config.yaml
vocab_size: 32768
activation: "tanh_gelu"
norm: "layernorm"
positions: "learned"
attn_scale: 0.125
init_std_qkv: 0.0181
lr: 0.0245
lr_mult_down: 3.0
beta1: 0.95
warmup_steps: 0
final_lr_fraction: 0.0
seq_len: 512
doc_mask: true
Each number is 50 + 12 x the weight over the matrix's rms, rounded and kept within 0 to 99. Layers, rows and columns count from 0.

# layer 5 attention key, 512x512, rms 0.333, rows 439-447, columns 384-447
38 34 61 49 56 53 41 22 51 57 79 43 70 37 49 59 28 40 40 59 63 63 56 58 60 65 39 41 50 61 70 45 44 62 80 52 59 44 48 48 49 35 61 68 35 33 64 47 74 24 51 36 57 62 34 37 61 53 58 63 67 39 46 55
53 44 70 33 48 55 25 60 36 56 56 58 71 40 49 75 40 66 73 70 67 59 54 43 45 34 47 45 68 28 60 41 50 44 45 31 48 71 60 40 42 47 33 33 54 63 13 28 63 46 81 23 38 55 42 64 49 38 71 36 50 26 36 58
59 71 58 62 37 77 51 81 72 69 37 34 52 32 56 44 64 80 52 65 25 53 28 40 26 51 81 70 52 33 51 63 50 36 38 59 50 41 54 61 57 47 43 53 57 53 54 18 31 60 50 43 60 62 41 61 26 42 66 44 32 54 66 54
64 50 27 50 52 34 42 42 59 59 58 37 62 53 52 39 45 61 51 68 49 71 28 47 43 39 56 39 33 52 38 66 56 42 30 43 42 58 61 59 56 51 55 44 58 53 50 44 59 43 50 42 49 63 50 62 47 56 51 33 64 47 55 53
42 49 48 37 88 43 61 58 46 53 40 49 49 75 56 63 29 64 46 45 80 60 34 57 41 46 47 71 61 38 51 49 48 56 33 47 27 27 61 71 65 45 34 40 33 66 55 57 47 32 58 39 23 33 77 53 44 58 39 56 70 59 43 53
34 72 67 47 84 55 35 61 27 56 64 33 32 60 42 43 41 42 47 30 56 42 60 39 41 50 48 65 27 28 43 20 45 50 53 46 67 55 52 39 55 60 39 40 52 30 68 45 28 50 31 42 38 29 52 42 52 66 64 54 40 45 50 40
44 55 50 63 66 51 46 43 51 47 57 38 34 61 49 75 59 66 42 54 40 50 42 59 48 47 66 36 58 65 52 50 43 38 49 62 64 63 63 45 56 51 55 44 57 55 66 45 77 55 49 45 66 65 38 43 53 21 38 61 40 44 36 74
56 54 44 38 36 70 70 52 64 39 66 52 37 30 40 59 75 45 54 75 43 49 44 58 41 51 61 40 47 58 44 34 42 46 55 76 33 57 76 35 69 56 29 63 52 59 43 60 28 47 60 40 53 56 33 44 44 29 47 53 51 56 47 59
34 72 57 74 42 56 48 71 63 39 67 68 58 44 67 36 56 50 43 56 50 61 67 12 56 36 48 39 45 67 56 29 48 58 37 60 26 64 66 44 41 60 45 44 66 24 43 35 54 50 54 33 75 51 46 61 39 41 53 49 36 35 63 81
# layer 5 attention query, 512x512, rms 0.318, rows 440-447, columns 384-447
59 49 44 41 54 38 47 52 52 49 66 42 75 39 49 62 47 43 87 77 28 43 38 57 52 54 47 44 34 73 58 31 63 58 77 56 58 50 59 72 49 37 47 46 49 41 41 43 74 37 52 37 28 80 41 42 28 45 54 43 73 30 45 34
65 63 62 48 56 53 51 32 50 36 44 34 62 38 38 56 59 53 36 55 28 52 40 35 39 38 61 65 42 66 62 53 43 51 43 41 46 78 63 58 52 51 37 64 59 50 78 37 48 67 62 40 67 46 53 75 29 59 57 42 34 58 59 83
34 59 44 56 76 67 43 45 40 56 23 32 37 43 79 64 54 42 49 70 49 55 56 57 60 37 69 47 50 41 30 50 71 53 55 49 23 51 58 65 34 63 39 56 71 60 63 27 74 59 62 32 66 60 50 79 61 32 40 22 32 65 47 34
37 48 52 35 45 38 32 59 39 68 60 46 42 52 52 34 52 43 46 60 64 40 50 42 60 49 51 34 71 31 43 43 52 48 26 59 52 48 65 63 39 52 42 50 49 44 52 63 52 49 46 43 22 53 55 37 18 57 66 31 54 45 58 55
52 41 52 40 77 66 51 62 40 51 59 56 30 58 78 47 56 52 36 50 66 49 79 60 27 65 64 46 41 49 37 44 59 60 49 37 60 51 60 68 47 41 71 51 55 55 51 61 44 50 31 52 51 48 54 34 68 53 37 42 33 44 55 55
32 70 59 40 44 32 26 49 60 56 70 46 63 66 52 64 52 60 53 52 64 38 40 54 66 39 58 58 58 42 80 49 41 37 72 69 47 38 81 67 40 68 41 44 57 45 36 61 51 94 42 47 31 78 43 53 37 33 64 51 40 51 49 55
55 51 49 30 75 70 58 30 78 57 25 65 26 30 56 55 35 42 56 45 44 51 52 46 44 45 71 51 60 34 29 37 71 63 67 59 44 46 49 32 55 42 63 50 30 52 66 48 45 36 30 78 49 24 63 61 45 43 23 60 48 62 43 50
59 48 65 58 53 81 20 56 50 47 41 56 61 67 46 44 44 46 49 50 52 86 57 35 66 15 49 42 59 64 32 49 48 68 29 50 44 52 61 37 46 72 52 44 41 53 58 40 48 48 69 29 58 64 47 50 49 55 51 42 43 56 45 65
# layer 5 attention value, 512x512, rms 0.41, rows 384-400, columns 384-447
58 55 37 60 44 61 58 49 41 65 43 54 38 60 31 52 65 45 39 43 45 52 56 50 26 58 63 76 46 59 72 50 61 44 71 27 70 40 37 50 23 61 62 67 35 71 61 65 54 46 34 30 32 39 65 60 52 41 54 47 63 51 46 46
75 57 46 69 40 40 58 62 49 58 59 38 52 52 64 68 62 35 63 50 53 51 32 17 44 48 38 48 79 43 41 50 47 55 47 39 42 51 58 41 64 39 46 33 45 39 80 68 42 69 56 31 34 39 61 48 62 70 52 72 52 52 71 62
46 50 62 64 52 60 31 53 50 61 46 47 47 51 58 29 61 46 38 45 62 43 31 67 55 62 72 44 40 73 64 43 48 49 46 43 57 54 72 58 52 51 44 53 49 54 37 65 57 52 38 42 59 65 63 49 44 40 64 43 59 66 70 36
61 34 87 37 42 41 60 40 47 52 40 60 50 51 66 68 44 39 35 61 57 31 61 66 46 51 34 67 64 58 44 58 60 67 39 51 71 48 36 52 45 54 44 80 50 55 38 39 54 47 58 74 42 19 46 38 24 40 40 29 55 48 35 68
34 46 30 45 38 59 58 50 31 45 44 33 45 38 57 49 52 42 65 48 44 57 42 52 41 59 56 40 38 29 55 67 63 49 24 49 60 71 46 59 42 30 53 59 32 54 65 52 31 33 61 34 53 38 44 67 41 39 57 51 32 51 56 33
39 70 44 36 58 45 54 69 46 31 46 67 54 42 62 44 29 36 47 35 61 45 42 55 50 51 35 65 55 51 46 56 54 87 44 40 58 61 48 58 60 44 43 39 20 28 37 50 45 57 39 40 61 45 55 38 59 72 38 69 35 70 44 54
46 58 53 58 35 55 51 40 66 53 62 28 85 66 79 71 54 56 56 64 40 48 58 09 47 61 44 32 66 58 76 42 41 40 57 27 41 74 66 31 44 47 48 53 64 72 45 54 39 29 56 56 53 35 48 74 56 69 44 37 64 48 39 47
47 25 87 31 31 55 39 64 62 52 63 48 64 60 72 80 39 43 60 66 56 57 54 38 47 54 58 25 39 39 57 48 57 57 54 52 48 52 61 51 29 52 59 24 48 54 33 62 39 55 49 32 41 39 41 53 63 35 39 32 46 50 30 54
60 37 43 66 44 32 39 39 39 58 73 49 61 45 42 54 41 51 50 64 48 46 59 24 49 68 41 53 70 25 35 44 47 48 43 44 47 33 47 37 15 56 52 33 48 57 50 26 52 44 52 62 56 67 55 40 64 59 35 39 45 36 60 44
56 44 61 44 51 64 30 50 38 53 67 53 21 42 67 43 62 47 38 60 68 71 33 41 41 39 51 46 50 63 51 45 61 50 38 36 47 53 46 73 52 47 52 72 53 41 60 42 66 36 60 43 65 59 65 38 43 54 49 48 42 32 43 07
53 55 54 69 66 37 28 63 50 57 45 67 64 37 39 35 53 53 59 37 63 44 59 46 45 47 77 59 72 62 48 81 51 50 53 20 34 59 61 52 57 62 61 57 53 70 64 61 64 51 61 55 46 60 65 28 39 33 57 34 42 33 33 37
26 59 57 69 58 55 44 45 40 46 54 64 42 47 60 54 39 38 53 57 42 29 37 43 31 37 75 45 52 31 41 72 47 51 58 62 63 46 65 47 64 40 49 47 40 34 73 51 45 66 67 62 55 37 55 59 70 34 47 36 52 39 41 57
59 32 34 49 67 49 26 39 31 61 40 32 56 38 32 68 51 39 67 71 62 58 31 41 27 62 59 77 66 42 52 78 57 28 60 38 51 62 54 48 38 47 42 73 60 59 51 36 57 36 50 37 37 66 37 62 58 69 59 48 25 65 50 63
48 54 56 62 57 57 60 58 41 33 44 61 49 43 36 44 38 66 52 34 67 36 63 36 60 67 43 63 58 52 33 59 50 44 50 45 42 40 46 36 28 43 57 38 52 63 51 56 44 52 58 49 56 45 55 58 47 44 33 48 26 43 18 62
26 52 58 43 58 97 39 65 64 79 48 48 24 48 34 58 30 27 49 50 49 52 49 42 39 62 69 63 70 35 46 56 30 48 28 56 66 53 45 07 64 66 46 62 33 25 46 61 46 53 35 52 28 50 37 47 44 49 39 47 56 34 54 59
63 53 50 53 74 50 49 60 46 40 33 30 46 60 34 60 72 46 40 34 39 73 73 56 55 72 48 35 59 66 50 62 41 72 14 41 53 66 44 78 43 29 39 55 42 37 52 63 54 62 75 29 58 46 65 21 54 37 67 44 44 61 89 52
47 32 43 54 56 61 47 45 61 56 43 46 86 43 58 38 67 65 59 46 69 46 57 51 78 43 60 48 60 18 51 23 80 39 74 44 61 33 50 44 66 49 39 15 50 77 70 23 40 48 53 69 27 27 53 45 46 58 57 48 48 34 12 51
# layer 5 attention output (transposed), 512x512, rms 0.331, rows 384-400, columns 384-447
60 46 50 35 41 55 58 60 58 45 31 46 38 51 51 71 55 55 30 55 34 51 46 48 60 75 56 58 56 61 55 65 60 49 53 39 45 55 58 44 28 64 38 58 33 58 37 69 90 50 62 59 75 48 53 56 43 49 51 55 49 49 62 60
52 42 61 57 51 36 45 48 71 40 45 48 71 46 41 47 38 65 59 53 39 41 38 46 44 40 80 32 56 75 42 67 47 55 64 44 43 21 22 69 30 70 44 48 53 43 44 46 35 37 59 46 43 56 63 54 43 43 52 51 31 34 17 58
44 63 54 51 43 57 50 74 47 40 63 49 33 44 12 49 59 43 56 52 37 33 30 53 35 64 57 54 62 48 42 48 33 62 67 62 56 36 69 53 59 71 43 47 38 51 28 58 57 64 56 35 75 32 71 46 61 39 59 53 38 40 40 58
31 59 13 11 56 69 44 67 39 41 39 63 62 40 78 43 43 29 64 43 50 54 43 59 78 16 36 48 54 43 62 60 31 49 58 54 45 50 61 65 58 64 60 43 23 49 52 65 42 47 23 33 58 58 77 52 23 54 40 59 49 77 47 23
66 49 29 78 62 39 65 26 45 46 50 24 59 61 89 69 58 42 57 50 65 39 67 58 40 65 55 58 26 63 45 37 54 45 50 37 64 47 39 53 32 62 56 44 48 57 57 33 46 55 62 42 70 64 66 50 30 46 51 23 57 51 57 44
45 49 60 78 49 45 57 76 28 39 47 62 60 43 56 66 51 54 38 51 76 59 48 70 53 38 41 34 77 33 62 61 62 30 46 86 41 56 30 38 51 30 52 45 30 47 52 38 49 38 61 49 38 49 50 35 56 39 56 60 56 63 63 45
59 42 53 81 56 47 60 61 43 63 33 48 60 50 38 45 43 42 60 32 65 52 34 51 54 29 60 52 51 44 60 45 51 34 87 43 52 08 42 74 22 55 67 28 32 38 40 58 56 57 72 46 58 68 48 45 41 66 58 59 33 31 50 47
66 85 56 32 52 54 49 58 54 34 43 46 23 57 51 45 30 41 30 47 34 55 27 30 51 63 31 53 31 54 63 38 67 46 57 48 30 57 56 30 44 48 37 91 37 47 29 49 35 38 46 50 50 60 53 54 66 60 80 56 58 56 45 55
13 72 77 39 55 55 39 72 53 72 52 49 74 52 80 24 41 40 62 66 40 29 44 46 56 43 47 21 43 43 75 44 56 57 47 48 39 40 43 36 43 73 29 43 56 46 70 46 64 71 39 38 37 42 47 32 31 44 73 64 21 42 54 47
51 63 64 29 28 44 57 69 38 36 35 45 75 41 34 44 56 38 62 37 67 62 52 53 38 29 34 54 61 43 56 40 19 54 56 72 80 65 63 47 44 64 64 42 49 38 48 51 51 49 64 54 56 34 51 63 44 48 59 35 21 26 32 74
33 28 67 38 36 62 20 31 55 29 59 56 37 59 45 63 43 65 63 75 55 36 71 40 40 40 79 24 54 49 58 35 62 33 63 28 43 75 39 56 37 75 53 49 50 39 52 29 54 52 53 57 47 50 50 55 45 56 36 41 67 44 47 53
29 51 30 63 41 70 43 57 51 59 41 49 25 51 28 56 51 46 62 55 35 56 64 43 60 41 39 69 42 44 65 17 53 45 44 36 65 58 44 71 47 63 44 44 30 60 33 61 50 45 65 55 41 67 90 24 45 45 86 35 44 72 31 51
50 29 59 36 54 40 64 48 27 35 60 15 29 36 38 24 52 83 61 60 57 45 51 59 59 52 65 49 39 55 45 56 38 51 41 62 44 56 30 50 34 53 33 47 50 45 30 60 50 44 59 54 37 71 32 55 61 36 49 53 63 42 35 65
64 49 30 32 45 52 61 45 62 53 36 37 60 35 47 48 48 62 60 57 58 31 16 50 39 71 59 59 62 60 61 22 65 32 31 49 58 65 60 37 53 51 36 45 35 50 46 47 57 51 63 73 62 71 34 56 51 64 48 41 52 30 52 55
58 68 37 52 45 59 54 48 58 56 37 58 70 67 53 38 55 47 36 72 46 58 33 39 54 59 48 51 58 37 64 42 34 40 47 12 52 65 44 72 47 45 54 44 51 30 62 56 31 58 52 45 33 52 64 44 40 62 88 36 58 35 47 73
53 46 53 52 50 58 67 60 50 42 46 50 26 66 51 52 63 55 58 37 44 46 35 42 50 48 58 47 55 41 60 45 33 44 35 54 52 70 26 44 69 69 52 52 59 37 53 59 48 71 63 55 75 49 33 59 40 69 54 37 39 34 46 64
52 54 74 47 64 65 67 45 52 37 57 45 50 47 43 60 30 45 48 59 71 41 40 44 60 59 54 78 53 38 49 73 59 35 51 34 55 42 43 60 59 47 44 39 25 56 40 53 52 50 42 48 48 56 60 57 37 48 58 51 62 57 52 59